Part of a small language model's weights.
Size: 9 layers, MLP 960 squared ReLU.
Architecture: RMSNorm before each block, rotary positions, no biases in attention or MLP, some layers without attention, local attention windows, gated attention, value residuals, a smear gate, an embedding shortcut, learned residual scales.
Training: 267M tokens, 4076 steps.
Each number is 128 + 32 x the weight over its row's rms, rounded and kept within 0 to 255. Layers, rows and columns count from 0. Numbers have three digits each. The size before them is the row's rms in percent of the matrix's.

# down: layer 2 MLP down (transposed), 960x160, rms 0.0891, rows 96-245, columns 80-119
# up: layer 2 MLP up, 960x160, rms 0.16, rows 97-246, columns 80-119
down96 110:118184135042093174119089113096133125186087100118110122057140123132083091131125171133115167108069143114106167164199075141
up97 102:125186151143084117091129204115170127055092169134138127137107078105125094148156126111160133097121124131172108144092150115
down97 106:118214139197064153145141109099138120064153096084131097173109128157116141168152075130143123163111110125169086181164109174
up98 101:153076148179140111113058123140163102133142112154089073102110165165165119147153132119115132112139196143124167156139110142
down98 104:142099140135102110099094119160101088082167131144076162150136185109184153152138113103124088166109123189144185103126139124
up99 109:092084160177184128141142141155149129136152149116162134138139119146116137094178150124094157127158106063156098149130122145
down99 103:122105133157186130130120111182113072181134164100094167089175135141114155111121085103075150176109151147119125140170148172
up100 098:170076106098064136106101138082129145149096148133129098142137172117115128111151112138119088087138113149105060105154104074
down100 100:116101099119162120130134118094126131130087112133102095136115134185165125120146118147050115162142148117141106062091130145
up101 091:136090199154137098152044096167120112118173064150093144105084137045111082215121132174138107100106102116154128125117116155
down101 092:146103161129132184124115126139142110141156084119159156113125107144062113192150186139084139193121157161140132120136131110
up102 103:129140163189117080119082096101121117142166153135140105117092066111112094083061145120076133125114145158119085176176138137
down102 103:107134101140139154079168186108145130062098185076154121112142174204109131142149148130161149146149148090171093174177148116
up103 108:097170096103090117066078095133134051137141145098133111142130134117069124163185121152133221167124132147184136154102153123
down103 108:105156180122103138096079152177123090074187139116117122159141117169154116127114116094080098120123079135152116171110107123
up104 104:229159132166146167164148132144088165117112090133114133134108111150152138171111060147140068110163114148098096117152180110
down104 104:141142130145163169129125192112101144120075097089130174107110175161132136152161103178127107117172120122158150130117186121
up105 102:121200170128086173136141094143171128140129094182087134142155150172084080111115082152111129121126129089128141131114105146
down105 105:141089131135130115177056097113132122133111100083118107120149133145136072123113153158118101130126159070136103110153102071
up106 106:135067123147069166193122092075085133139089158161122141111067074143147184060105132089137112114121151144205056169139116194
down106 106:079167102097087155119144151140119123158057145151157159146075081135197134073126148114127098110123197082130159160079090125
up107 096:210134136134139111138073080162153095169146104153111127123185133172145134184107171097130115105153108103156105189097120147
down107 096:208105082100169105141148154184191088078118128127108146119072117147185157164126174148098101124149158099193129111109072129
up108 102:128181149157114162087126135139087113124125137087156123165155141124074157140090168118191042077164133138111086128143035111
down108 100:152177158123154142228098138066094169088078137142149147198133110176153159143129131112116166122149148156125202189091093120
up109 093:203147141130106119092150145129105125155118124121093100132131131200144112141160152085130185161113161166055133098130100128
down109 094:084138134091129139113166161151111159130136167120110153120160088139136097124119107121144146175131108127102170113107158133
up110 098:129094098146189121107123109064070082095131166074109051075107125128134165112129109138118124118134144219083138131132106130
down110 100:112133140136146168112180099162204130150115130066136129158105076112112180089129208091093121172156191076173132107075135083
up111 096:109176109086145124105223114118152108134108127168055149109184108064090152131184158122186131121132097146120083137154078177
down111 101:152084118074167113127149176082140119135088146117067124105149088162090113125167095209081039119141121089200152085173135129
up112 102:140136168141147097080197153138116165076105125126129133133142103183128148156101100125104134039121105113110148160110125163
down112 102:070093167118128118130089123107083143135135121122140092084145168143151082120116165125172087184119116111107090157136140175
up113 105:125137136099151087151169127158109139209158185128148120093162120130123128120126079148178149173136077102152103144123129135
down113 104:130085105092124075174170112158087155140140139135120172127113087158112157103110083122160135090092102124151105146142122126
up114 100:087172145175112151168068136099110129070113124203074135180074115142166109114115072128123174159138107105041152074086119109
down114 098:101132097165128121170091049072123117106103180162114189115151094145137096097094134174126129146183065123120131088095139151
up115 113:081104102110119113108146142146114110183087140153114081157102139105125172138163119141147082154122091174127132128146129138
down115 110:104193149132136134174166120119092088133121078109144129108138101093171130123130103158153101132125137155117133039147163105
up116 097:090149109172161123109067096131129107073209166132147053101148137167097154068106119147167143163161118150155133129188138119
down116 102:134134178182134120157048119157170098154148075173096142107122095136130132076148078078151164161085146129136141150116177112
up117 098:144130145094077086128154145094180088100070149129182121081173071139159138128158151119123110059111148111105111064141115131
down117 095:150073216112052113140113112131155042133087104121143122156143093145141143161149116159093096138149176106116117113129165090
up118 096:081107157126137128112164095085101103114094104141143044088120137126111180125101106104166125159134153078137091135138072148
down118 100:165072115165186112165102070154110111140083078139138112119122192194108170143115112143078091097067121144131156149124107132
up119 098:122094093157143166071121195146100122066140119158131085114170183150170118114119064141166128068155130166103115159137119134
down119 102:076140100077177125097073128130175142145143128139086132150092137173137186101167058077167104098093058175106112155172130132
up120 111:118162077120126118146086094107136149091152181100126129129151173083131109133150071139192121082117121153083102140128119113
down120 113:085136084086142166142072161115134093148105158078086131094072150113076099144167109132129057088141152128148116115145138135
up121 106:125110126090075145111124169124105130111147107173182141178136130215152099169141111165138138121104116141178154149099133120
down121 101:097134101093105145169158124128171140161181168169102186072043115092158048106146124132172088115170111097151177063142132093
up122 105:110023121122130150128094145137155125157136131150178134118163146127151131118186093174173140127138144095140144086137150102
down122 104:162048150148139127128075086131167126175154157119112133082155104127146159132104073135115128152143104135133144161156139175
up123 114:159138058127117091169107092159083141122140216137143147131124158152105147161126191094127161158161142106105110071132090145
down123 104:144129096115128123177134126131136092098089163100112168125131166175176167143144114067143127141129126101170100106136089118
up124 091:146096124069098097180126200163150147163147109160121170165150192109134151175118132150130115126115112102131087191150136059
down124 090:079118168080197147144128089159092218142100141145169156088130182155152108202093129109063083147130102159100132151144154139
up125 101:167115075212159086122151090121093115109171175109231116160114134150129103124104161136129105156101129159102111150119127101
down125 106:147113103183175122100142150142083162140127137103156176094168174167125132076163106075155119137162117162155140133140173134
up126 097:067186154090067129103133141134139144127149181147140111152126130176110163165089142108190171168140162099141139191114131170
down126 098:113135104092170172141226167112089152132148159156168144117166123156135134119116121153139116097085124115146170121077078121
up127 095:109084116181151119103125144107173148154111113173181144124163165161099147026112074101167121145099151164147157176113101085
down127 101:137094105115131140079102096125150137084105137094114114149103064211208203150105184127083094078148150145179041110128076119
up128 107:153087124133114152130084165072088129116084163136105089076128114152121145096187121125119149122155157131111114180121120114
down128 106:128106115128154153128119151093113103121035113102134087128149164130126121176118129134112141141099137135147127122185158129
up129 101:136141164095126127161119153137125150125080145122134091100068144108118129176132126190145069130147101166145055072135171147
down129 110:102111153160184138086168149101126167130120154127193091126174121120156139120176141106155111137155097099153097057045133191
up130 090:205064139161104125102161160160116131145109166125102143117221163115079136087155159081149179117145093118099091161120065123
down130 100:176166121134071123123115159143119196121092153109219162139166125155150108084129141181128083089136154134070063177110138132
up131 102:121161119200137136076167114086130198158177131112115104076109135112165171163118188125111110099159095125124085145145111129
down131 105:130106131211143085115160141145150108076136144148126139078177086188168135166056107145108090143114122119129113116147129134
up132 105:171113089155125174151164113121180063104098151147113162104228116120125105143196124142070125072078118123133154137168114100
down132 099:127080114124112118093078130153150178140179178140082107148214120137187156084088146087072158115137097141095118068137123169
up133 103:120053130070133130136107130143095137098132103150117114139115129170143188101127157154134175066130173115111145152131082131
down133 101:112109145111165093117093158141110156145119091054085109178103114165160150114141119138149136114073173110109179112093123167
up134 108:152110118179130121166096203098139119207077078131084060147143116189113173133119171158148192166145144120155160142163144152
down134 116:115160145088173061141000138091102129144085067091136126091138145160148214148102137109083123138126120117149126132116178125
up135 100:090098139142140089180166097110153155166198131111125154128120187179139134113086133140120163145099148129146134175126103139
down135 103:102147121125170122139065151139135118125111125134148123182165163134194126088112101126111169095194145141176135146108118157
up136 101:104169173126107173128139151133147141080118108184174131171159122120131129162133127141121071073157161102092113140162158079
down136 108:179130142125111076122110120078165147138177107112130169108051144158130149102135152135066085099096110090124123094172120148
up137 101:137148146096129183163111158145146168132129164117175140151107130103122132106133158124167159165111149077147083134075103222
down137 091:078126168121137188125113137139112159141085167178131103115116159112143158117158190089119199118108134064135126164050106234
up138 082:121115132140137098223152103069151122132070097132048112092095084133143165090149129112091090199139197169126111146097192101
down138 092:090117194108148139097172169092169092103111154095191142097139065151128118136128093131067121104165196120133094173098080102
up139 093:108109093127111096184111112147082117103171117169166191119128118124106119095144126125116140072139122071133166151100152167
down139 098:070073120132149173115167187057081152126124140106158138082140181097165145179178105175131100166163144109117159158140162133
up140 113:135124168164137092081124106139162163186069100116082129079172118105097133140145101062143108125077123104095146174095125124
down140 108:129126133094113123101158101109139147195196105179105135120107148144078103131116076093130119218155144160138122073086137129
up141 102:130128178167115127120153119142085106117175150046102091149121101131120144094118125049111093129144131204124133090116047091
down141 100:131146138170122155097196112132138131187128160092134112128106173161150175100151127145086162146143093196094094150118125181
up142 092:061182184118125113133081099154110135160162141129076100124218220087080113079143177158158165169175118173153166148141148049
down142 085:111207121104088123149115077159156123137137144155105119139141111136161095200143163135117102084116156088121129135111154122
up143 083:163138103086148076126134130141134102187132110114109124115119152174130144150125093118148059091092165136160133137138074169
down143 092:082142179132155134130135083093112139149123134062115155089104088074156134148110175184167099112164145124115132148117099128
up144 096:133156134118084148070147191167169165180179112147139168128127101050087123123155139092170137124098088114122107075139121123
down144 105:129137162120128180143152184172136138124159097159116147155205075108121137113110140157129168110087133148134141103099127169
up145 088:148131121154177104159125145130156169106098124109159044125117127134109127090135132153061167110110193104120129098066179152
down145 089:110121111090139183121138136125145113069103089086131128121032092080066145173074096123132119158123117074165087135146126106
up146 108:160075118142066131122141141152102162126178157084155147134173215118091068098124126143085117117066153118119069076061144104
down146 103:136117136136096134127129104175147145098162184136164136111173194097065150105141103138048038134065122096097117193118108086
up147 109:145115114157171141190108132106119180129146171179118137092138139119134157087131123140095171146160040188047104093139160123
down147 107:069122150120158097189119107098122151164072135158162169072117083117136132188080132148092146126129110145096178089142106102
up148 105:115089157168107134147112116117159119121156175141076183142178183083103096114120082115146101155137195173073088103150129114
down148 096:113113144119131175157113183152140157089145137129164204138173161123136126085136078107127125135129192156104107103117137203
up149 092:090181210136068163134140089077174173141159108108136101129113120197136159125175124168164128122105153119068099083079142107
down149 091:114161178148136179128096085138163099097088090106136121140121146179131212065100138169220116141158158134091137134074101107
up150 092:130164094128102103139215131111100103050128190164107151169176113152141115076113100117114096115085098089208099125153148144
down150 097:107095095128116130170089159172155147099093113135122074095101104136174140067095098091152132053123171121105139159106061187
up151 102:149132135171121112200218091155124128168161153095153120140132160073161163119098064081149132095155146142109113136121162142
down151 099:119154164083101150166190141198102144111127126076188115131155168094113161104153095097145129115136210114180083088131138120
up152 103:116137123126101126141066102078150166120139104124127134081117136158145102169139163123178135133121176171101088102195125042
down152 094:181102151093161176156126196076145138075126150141136143140185135169151178141065151098213158152120151166149158155113113066
up153 104:051094178151120078071156154125079090164080076126083170145080141112076131108149086104168118153177093148169119126055092159
down153 114:178122136110143067175138190110109154066167101131142105113180090059196169179072119109081163183174175089083165133122110123
up154 093:166092113117088080150133172083138098068082112164153141137105097082147117037081079132121102101109111082153127165112144123
down154 102:095135148133103138121099199133077164114100114064146084087196076168178124099097184171126092090133147070144165153148140123
up155 113:113108132134158149139093113142172163141143130125188065077101168073154085147083199140079162132144140139129171092156178102
down155 103:088033092167205167083135123131067160115091125105100172152180161101172105142127152136084152150158171158189149154161143127
up156 098:134100118164074105156128129049139168095105160150133126118167094117086073110072134145142079130156164159089144076156172161
down156 099:129108066172142135109113093228149111119175141067130154146130192162123133084153152098158102197114100149179149087100150090
up157 093:078067108182150093170103167143148140153091138065110090065108130142113097132155116137106113148178144117126119075105156165
down157 099:177063155139150100175156213137148110126096169140152146149136139125152061090123157140123155091129165123128070132157141138
up158 073:111107123109074106174103115196125125088099149093134146193112142107069148051114190111148133168143126143150094129137138124
down158 080:097145151123155168113091099111145139147156129130150152116181137091088102146096096068076172166110145142143095101110120119
up159 113:115065112088130098202141108128158167105069172160070143104117159125137132098181125151081100120134127102144116117137148063
down159 111:135085153063057170158132187121124099055091135102119129072123148154163099170144049089083128136074130117176099134174093118
up160 092:143127163180096135125139044054103095102124124180139137094143192123142153165098155122102089106127083114119115145107194115
down160 094:099124149113196146155146104139106090138137149093190139138157159125093145093171067133115171196078113149125158126153098098
up161 093:113092085093117126118114045169138130119106176115171129089098138128125124065176127111111091100131160150054130126160119045
down161 102:153093153172082108102104114137180071116130090127088091106108127162115172135119112122103128109128130083151104093065113131
up162 095:183119157131160165180098108079151109139141138116149165085133109162024180075136158143154118106094095075149143103087163121
down162 104:182137123158185137165199170141131150160065123102080163102119148143163188172081140112140093114148156166119128094109065158
up163 079:146104108167158190161128069132152158107100136116142115114157143143149140060171175120135089193094105100108080096112143084
down163 082:062088131110170143064107115100132134197140117125150099163132159098113091144171140117131154128172150138115152140150123134
up164 097:154130126106150204192153073123144179068138178103133145157177146089094146137180124134111104125151113099133174113123157152
down164 100:119067111113105177150174164105166139099094168092096154094132120122118138112145139179111110153095140165184131158098093151
up165 087:124138100091116110080128147164101146112164080099053158139075129155123166047044116134152151139071152110104153089122137090
down165 093:078127076160101174112122070089130121129111107100094155111198135137155154085063141118130170190120104133101085131156150174
up166 085:132130125121134100054117114087095167165103138111156155126156101066079162172148143174116154173151196118095162156118080121
down166 094:126126148123089133165122101097099159151152172124116170141134125197122147162134102154130103148141202108126105180203155175
up167 106:156123131160063109114069114135152129128110149144124144198162123104184109144130093137121124118132122045098042121144127154
down167 101:144127163073097092118106074133149105095133122121108112121168113147162153088111085122102099139088126098150088137099131128
up168 107:128135124101086097138126145126132151146097099176154099150107110116139097112107166149102113142160108125144161067202120117
down168 107:078157132111091125110118070094120145124123157138159112079173112124069078092061166193169077120141103128153170091138152146
up169 094:138158163150126122092095138167156181121079163113119141126107078132107112178145131130096086113146167149150075133140081140
down169 096:124162135212148140112105181143142114110068187083105142095149116182078136114107157136104048136110133157160127107138091165
up170 091:141133152151102126134119170141203120114168106143089129167105072099122085099189081174187149127119141076153125114145128075
down170 094:154160211109155185167099134143158125092105151152123179146137085134163112123101071130160105084173157128099108097137164143
up171 098:050105171138140118108176127114124159051106119097036097091148172112075129181155115153173135081099155120137167116108115159
down171 094:109172134140176139147127098130151084104128085091199138139083160156158098130085142109124147181149113144106179078096154127
up172 099:164142165076167122109146118100088150129139190102020094084116123147118135180151072102084094163144132190072161177149136106
down172 104:095140139074187141117187068150112115176158188159107118140114111142123137097059079123107175162146138083096149140126111133
up173 107:139082194119090111126110135151095069133098138116137139170152122134115124160159147114180123103103160170093091100218128135
down173 107:149158135148121096139135143141117095185061166126154119163193169126101169144104110135130146111161105076114164097103183168
up174 117:136106137090094090148135123133122134102173186153093114077066071172149136167203124108108159075118116112113133143184141114
down174 109:147149187124049123149114193072087141125127146130098111082142119106169131188179100112147174133118070105116108144166126136
up175 099:152162178153112128109156160142156116164157088159154094145142126154106118117174167137176133174111098166137149166128115152
down175 095:201111149146142067118142196104106135131127139187127131170202103136139069113116132072130076118129187103132125081136161155
up176 094:185158108121163111061171097105138219047149164114146138161152146147126120168136153157170123071166155176075088095133129083
down176 102:186106089154189119163161109137104090154070097112102108201115146173096165093115112177144125079125095186136135128061154147
up177 093:158142124112122139144127175137129104126115162107116146117123157146151104118213156150078126070114099108156103163124166160
down177 101:073126193186148117211127179144084115076093131139120146165187133133138132179071168147134082113125182188153129121126130130
up178 106:148124134138130163129089148135171113079087131157073119138092138125108141095219155151128095120170088122178144157140093180
down178 103:162119144081094139147040117186106119061075145155100119160096126124148188100179107118103102157124121125153146177144109143
up179 090:167133181105138103143175097073157102127154125160168149165143122161130129210120136111147102116155074145125104122078126091
down179 095:088123068116143096103084106149159092109127142181144154089064083122141110113151089143052135138102118167155149161156083156
up180 100:116148116084110098131181171088153131073096156197100102073089154067126143091084095076076109103120101108130072177138147127
down180 103:120175123110152111105132152109145122065089148144094116132137107159133110044146092192137152152114078146114104145134134113
up181 095:094162135166107124124082099216114124115213128078111115136128187143155111115171211187140124120132148088113098087143163127
down181 089:106119153175094126085151146130094136124162176140104147166159069080177061099112149130123101114078106123130139138158118106
up182 109:181122128159139143137167140112076107148119135129086133118146087141147101120158142140151128104154125123186125170149070126
down182 108:167153142169191138102127105167048194122102114113106161138096116147127097153151115111106138131130094152124104124179076086
up183 096:168108145143164112124163150136176162091136133150145076121168117154181133100154153170119109077115160125107110070078147105
down183 102:135153136145139135136179211108084126115104164128111125137152110148076099131136139132089118164108153181132148085083111128
up184 103:142194141176154151139132193138074121064088091149124116175073067092121157096096113119165128136139133172135104055099141199
down184 103:046125085133129077149071181151120131058101109078158169098093054180097163097123142096075135163144145138133131150109161116
up185 113:138112106144134178144130105160107150150196138220140164135111114114083153124154034111115142102139136123081113124086113121
down185 103:136126124154136187107124137144094120097167058213129093173140113128071147124112136165156199185132174134101124111077123141
up186 094:149099122165167123142131105128136116124112115156149068221121107105131117197100081116105105144088094131157195163145209076
down186 096:152149164099154204095173135129146109109150085168169135197154136119045113131104109124121110140054122123148156136120153115
up187 099:105137079180140132179124108097143137134136130189100117122105168108088092118081134099188191093112126113121065176155137157
down187 097:135140149176145122156135134118160124080171107133086107130153142086123158115137135103211158147162117119171112176149115135
up188 100:095098165143121114082169174106115096121166112105105143137112107103157076134128099111091136068184146155111136168142042175
down188 100:147083121075136101139135110067091081138122128159140146090137111101164087154134152164148124161117138094199173133142159118
up189 090:108112143139159126106173112089148101114157115100079072124096125093121133125157146174122140173130103128124090182093145097
down189 100:153158138111144180116147217097142095128090116089082085144154126139193079132132102110128102172160122111145126122096094094
up190 105:124167151170127088103139126183135092110125134103136115098146141090104083142148129169119168147140138157031189103188176160
down190 097:206140119159134108118098112157126166158142178052140162109174173103141106058071116041151110139086155109128161131172165116
up191 087:138132136118152164115133101159085125139172132163084114113146078139145157088112176169115123096196137147151162139143083111
down191 092:146105165141113162124142106153134103197175125209140165078173029156149121106090099165160102147110160110091107146135069092
up192 096:096120095107121137090173117125152164117119118106094144129057148104114136188108125158091119129102135082102083145140096129
down192 089:166104098124111128129092190141132189111103121179181164158153093068142141174128161112125105184102143138101130167143231137
up193 097:122128172119116113136080110151096127139133137123124120143095110119104081121167083155149105037078133168163115111154066152
down193 098:143066095140128182059068106145134094084102120137172087147098162140095153135160105169129119109157114158171120111121061110
up194 092:138107094145095180116096135150126120092212113093130136134114161160109114094202127178137166167087122145136127101134135091
down194 096:105195128116099181084127144081079141101151134140118168104157144138152115151153103155148115094192144123169121133125134179
up195 098:130192131166154112110137145125151089099163113114146098080102118121082080053162131139136113123180173153162109122182141094
down195 101:177105063151213146125092070080177100169136114171106145099135137180101106125129232110133158119171167129121107130194126160
up196 088:110168098098148150148132077147107154105089127102135072091144094122154119135152157109138119087153114108121148125131129120
down196 093:169112116168120060191062163069007128140136125128104233134135145143119158127098100132114125124060109193152150120139115135
up197 099:120133111119170138094147116081149102148132133126130124084065079114129154120152172128099165137137143089167158101095156168
down197 093:160138099082145165089115083143114092128118177138119121095145140099133140101211176072077140091070100093136206141138125126
up198 084:175102141151100133100170171131207184092165146115157072228103156130168181108114172174114086112134143129124134158152147156
down198 094:078157126108142091132187149037166102145090177096155114114113128127132165159173108134117124146102148053143162135083085128
up199 094:130139119145115080118182103145092116120214124137090111080144172145127131158121149109161180146129131199153115142125081130
down199 094:172174107129164088155153116152121156106143132111113124106145156155088193118127199125124145108121165173159089121057106154
up200 087:130128112110126130131117104086165106085111154118173087133105130155145071176122082111144097092149152155115131126157189104
down200 089:103066154101126123178132125079133174143091131140144137134184100150124136152119060141122101162131136167146089110145159108
up201 094:165099112186189116156111112083170103123133116110127090171108129171119142135079036170151121136168144099177133151128152133
down201 109:095182153105143167131092114114142083107114117124102175104154115146127134169127149068120110157070092104103132160095086148
up202 099:143092118106074079122171149135149193149136082126110138152156121107083176110131163141137129134172103088168028127165112092
down202 093:123096096129096167198118068124145115111120102148147099128104124152128101136127093112090101120110170103104107076122138103
up203 095:128146150104162135119153161125089147155159139116131071113107136142163164122107124097093109081096110159114098138134147146
down203 097:115162078149129129157132163141141179233119223091130089125142228176133145132124113125159125133148105147133083098131151168
up204 094:123155085143171133109124164098111109151148109086132076102183165153058145137129120083162085139090119119130085075110147127
down204 093:096147156135090113132065083166106133120124110058069103132170081117181151137171117136111088154132163145115207124103100113
up205 095:117124146133093143161104174063151162121078136144106128185094078094146143103109126111104069151158176087079169053091164169
down205 093:073184133120084143129151168093159136075113169157202131119116120179109089125103154126127146185124163138097120064149139097
up206 098:188184151145218139100174119101113195095106146097100078109185131144126157116067120162082168075110132092101138156114123045
down206 103:152146146151170079072088100095141130162057100150143155120115144150084094120114139071103083097129102133123108144114096161
up207 097:100130104165159149087108129125098108141145105171099100103109113139066131105131156134114104129067190106152144196116138117
down207 097:151104162121101145180142116143105124095055132146140146114150111124126125186083134158123067160108142095157066156122062109
up208 109:131095194146111177103130134097065201184137107102117098171108149125086155159168149111185150138106168127193123196152134125
down208 105:106095196120089157144144155082086147121071136082168114138137161131139164094146180129121140079108168128162148152108133058
up209 096:158019145125150139146108161067137137128139110189142113111147113146169129156232122134144106175131183088133039118139157150
down209 098:151049171117147156114101138097079152085107126133161142161169103142158148109168095155194114148162165150142132113163160152
up210 103:154153125221175159134129137155147098151159097117072109147126137109123124067194149155090106089112116107115105086073158115
down210 105:137114105175210133138104107131093110136068160087090123127137226190106093083058145134076123159148208135139144127136133125
up211 092:112136080062147109130154127076133176077074077135102105160182097097108153121111161130113140089143073101136107160116169089
down211 085:111121128131152156159093076121106136090090121144136099132111141143152123178115114104101116176120154137071129181120128129
up212 097:108138164129170081126115146121091140150121138096057142169142142049117168102199108164178096147086109156183123124170101155
down212 103:164112142158077041072126147074146128168152080077112177112077075131210134132135125110139118163069140168133125085100107146
up213 110:151109078123191093137119147079120081150114133146041121057127165129084103123131157144056121119105145161105155067130090110
down213 112:116118144086146137180135158096141111192160176089146112188155112131131205163107144094097105150133170161089147134122093112
up214 103:143101120166165136176124140119084128150115116122109141061127126123114156062141095174129161133136082090101082255125138157
down214 104:100097148136113143177150092167124121098142168141114102129140140177189149118134132164146086189138200103119053207079106118
up215 096:192166172073152104105160153088132119171154160148146111131140149128119093095071144183101136157144126132121070113149114154
down215 095:093139092123109117154134105131132104170082124085178123172099105198102177133121081106139111153130180123162168202118119127
up216 086:137180141154169098141105109109130142075131108113173147124179162138154198149099076111164125138113083171149112084122176120
down216 101:106124158126157076116117114129152123064121101100157180085153134150173150160186099124177105131209100121203153147108128103
up217 092:149083137138154134130094141123118108091127109095133074147150086086151159119121183094185121115110167147128117104147168185
down217 099:206092121117134080145161117147100112155104170120138124057086099105059114151143120162058112137152091080125145115132136146
up218 108:197109144076108032081091119077120100130138163156116143115169112170124127159147171099126121127184089147132084092147192138
down218 110:185103092064116136110114130103127138145137103233123120135176181124133119119158121138164145135115130138135152084113144113
up219 113:094113089147105148166121138119184117129171147170142135115116115106159117080179148107098119197147167128134148154115071109
down219 106:122107088116107090134097099133163095129149124125122149064107140092161097073104177119130087148130138132106102130112131146
up220 100:129148055095097099105124184125159125124107090159158112137139129112157101125068138125141149150119151173123117176118094147
down220 103:175129084119126058094082100055108101134171130045129142135106101101138081134150090118130086140140220081115080135087112196
up221 090:150114145109127124103131143076134109105114097156133111163068134095110091116129147150195115155138146118164090119092148126
down221 086:120101157103176138191119087129131161098209117142149114077125124157148172120160173126125194156149122121132168092137129185
up222 095:142160129112150141156177154178109091102061144156060085147143123167166148096153145160099125167129123108150157166137110115
down222 096:109127117104083130154186102171120131079126176136153044135142103123106081131117169068188112103168079113124118148154132144
up223 088:171147074131127126069104159113161170176141128093110167133097132131109148169160109134111118180159125090112115112111142166
down223 088:093149157180071176100118098085132116129091085113093176138148101166109161174099129098102104088167125156157069125175092133
up224 111:181154110131146102156129161167148086108139149136125097130141145132165115053191125104134111156134125146104085113110065162
down224 101:204116105120138144117104168138108137163084142170100155158158174143118145123159075124119061106115150098105095109096123183
up225 095:141130152120178132114117194130078162149146076134168150147123108052090099191174125130147174138118136110107065143143117130
down225 107:170126092131081145087170097173162115095126109125111109134102141154101166095092118124104122148093147092106151111094102101
up226 094:119087167116112175152194128078169159136094104195068097158138164156072127170132088136116137172152087166066114127142111079
down226 102:133157096112128117121111165166093163185141099030070057048121113131183119099135152097118100142129147079136106102077147130
up227 099:129096128145084133109148078135113161101158171152199183129162135087071198054130136142117100149098077124144131092148185169
down227 097:089120160084106112098150205066182172107160109144150101156174191115165186140106081126114083116101211129143176137128171186
up228 089:107146140093108142191117125114140085057170123135125126121148111101163135193152090128112180108122081063110117116186157105
down228 089:203095079144118186131185160045142131074163124143149112149102126137126153133108180097120107181172092114113117125107146105
up229 098:155101097186120168065077138097150129077073096104061101175158140138130115107081121196124144112144139125133126109063214153
down229 099:105121141171131114184123109064101134064179131120136159106114116125117156108146065119157127143134209126172155121074106177
up230 111:155133105148114162089131089149140161108128143087077094165140084146081167132155150115105224117103176129149132090130183139
down230 102:142112110154164158084073109165103134120087095085071174114059144139152212120119068128066157133177178136105155109161088089
up231 097:115105144162155056171132106083089138115127130145154099171087109179103148111057160136112120115105151190139151168103092199
down231 102:207111072078124118141173140154118119079097093127193114176165097154112101171155128100093136145142154127152184143080128104
up232 109:174045162109102111164105202150095165120148126132113065085188091117180115142171162157135119186137166146110154117117119118
down232 102:097078119133127100151117208158086168093091137112119095134157057171138099159161120169068132156161127133177193155082149073
up233 108:094188137146109093056109115127140106121144129098140089109197145163108156125145106114145114110133148136147089165094162147
down233 109:094125135129066097130131133113138089076148126067117105133114136160145174135151125095094121111163099132206079208105152144
up234 088:193133137132100120128125131092152163117127156104161156156108104099134174109180148136089104144159166090139085105128154109
down234 096:091085133140164139132189158204104128116082055157118083096126134091122138126093112134098148125147109096153159117114147078
up235 105:111132047140143166180071186123144145135097181080105117166149124088129074102109114153114134070098103104101111178162146129
down235 107:129167125125167155082118116114164174049118171047134110142115119188116084159128177108078039132093113133135108161166090094
up236 110:155096146095176101136123141122080103140085122192118133120085122157129131181109124090138084111067121153125115109111087163
down236 095:142116153104170132111120124177100142084140175149121133121108142153148172158136155125192120151124120150141155080072109065
up237 090:134153107184144127109107103137164153095167147126133057143095056164125117111160155163111087161146176181116193100094139195
down237 085:067128141130082114115130135182149098132120137144132177090115159058141067084120130140136127107142118111130094204115169102
up238 104:083155089126172106105169076117165099145138163144130166196115141140115141157066139152172139148102124159076111126132178197
down238 099:078111138074159117192187095081156115200150098129131123118107093170104171167156090145154148159088083114095030122112182159
up239 105:094134105104128137143113106070106100130134090142156064099105129058111051149095152080171146099093102061129119122209178076
down239 103:145105136090130134101133122126185136105164164071146132125094121155159023179085204097204111131102137092123113138135128128
up240 112:158158094117112130199163100115165134132129167148151092137193149130175115116145137117159127162133133075159195082154104095
down240 107:149098071115099148162167125088120168092078113102139169141184173151203141134141098123180130109178123109163109071117101122
up241 103:170110110133124109180132109108134135108092127144173083149167130106115124116162131119089099158098108095087140113096132137
down241 099:150146144126109128140094170107081185170066244161125155125101098146119118094142153140107149164178109185138120170059102111
up242 096:111115069169178090193101166172123121174156122156143129112159187112127073153142152082158114142136101138097143110094132095
down242 093:119106078123141112197132131171078183155144144140161178162226155144110104141085153067123150119125153119137167119035153158
up243 095:126169122120140139131104136109117136123113164065160123125169072075133150127081104103079157069071119137136100192113113167
down243 100:162095123123106116097090139122182139120127160068181121098190052188143103154084099130134183112156091115136155139137126142
up244 113:068163086149131154107098158118153122111124149101070095104167155105088140098138133180161148170116133135093141079045159174
down244 109:155171095108114095138161121105110099134133119120139105104112142111091136070099097121119130120162093103126152105051125129
up245 109:131138110139135163128121098110149127133204225081046058109166098109112125133162099143137159081127148098097140137147191113
down245 108:120109161092132171093172145131114102067159123119168095170158121132149140133080138098095146099163147115106072117144101097
up246 090:109157103172137157105086134128155126172079127129174185084211153126083140164137103165153125108170069095106120130127146093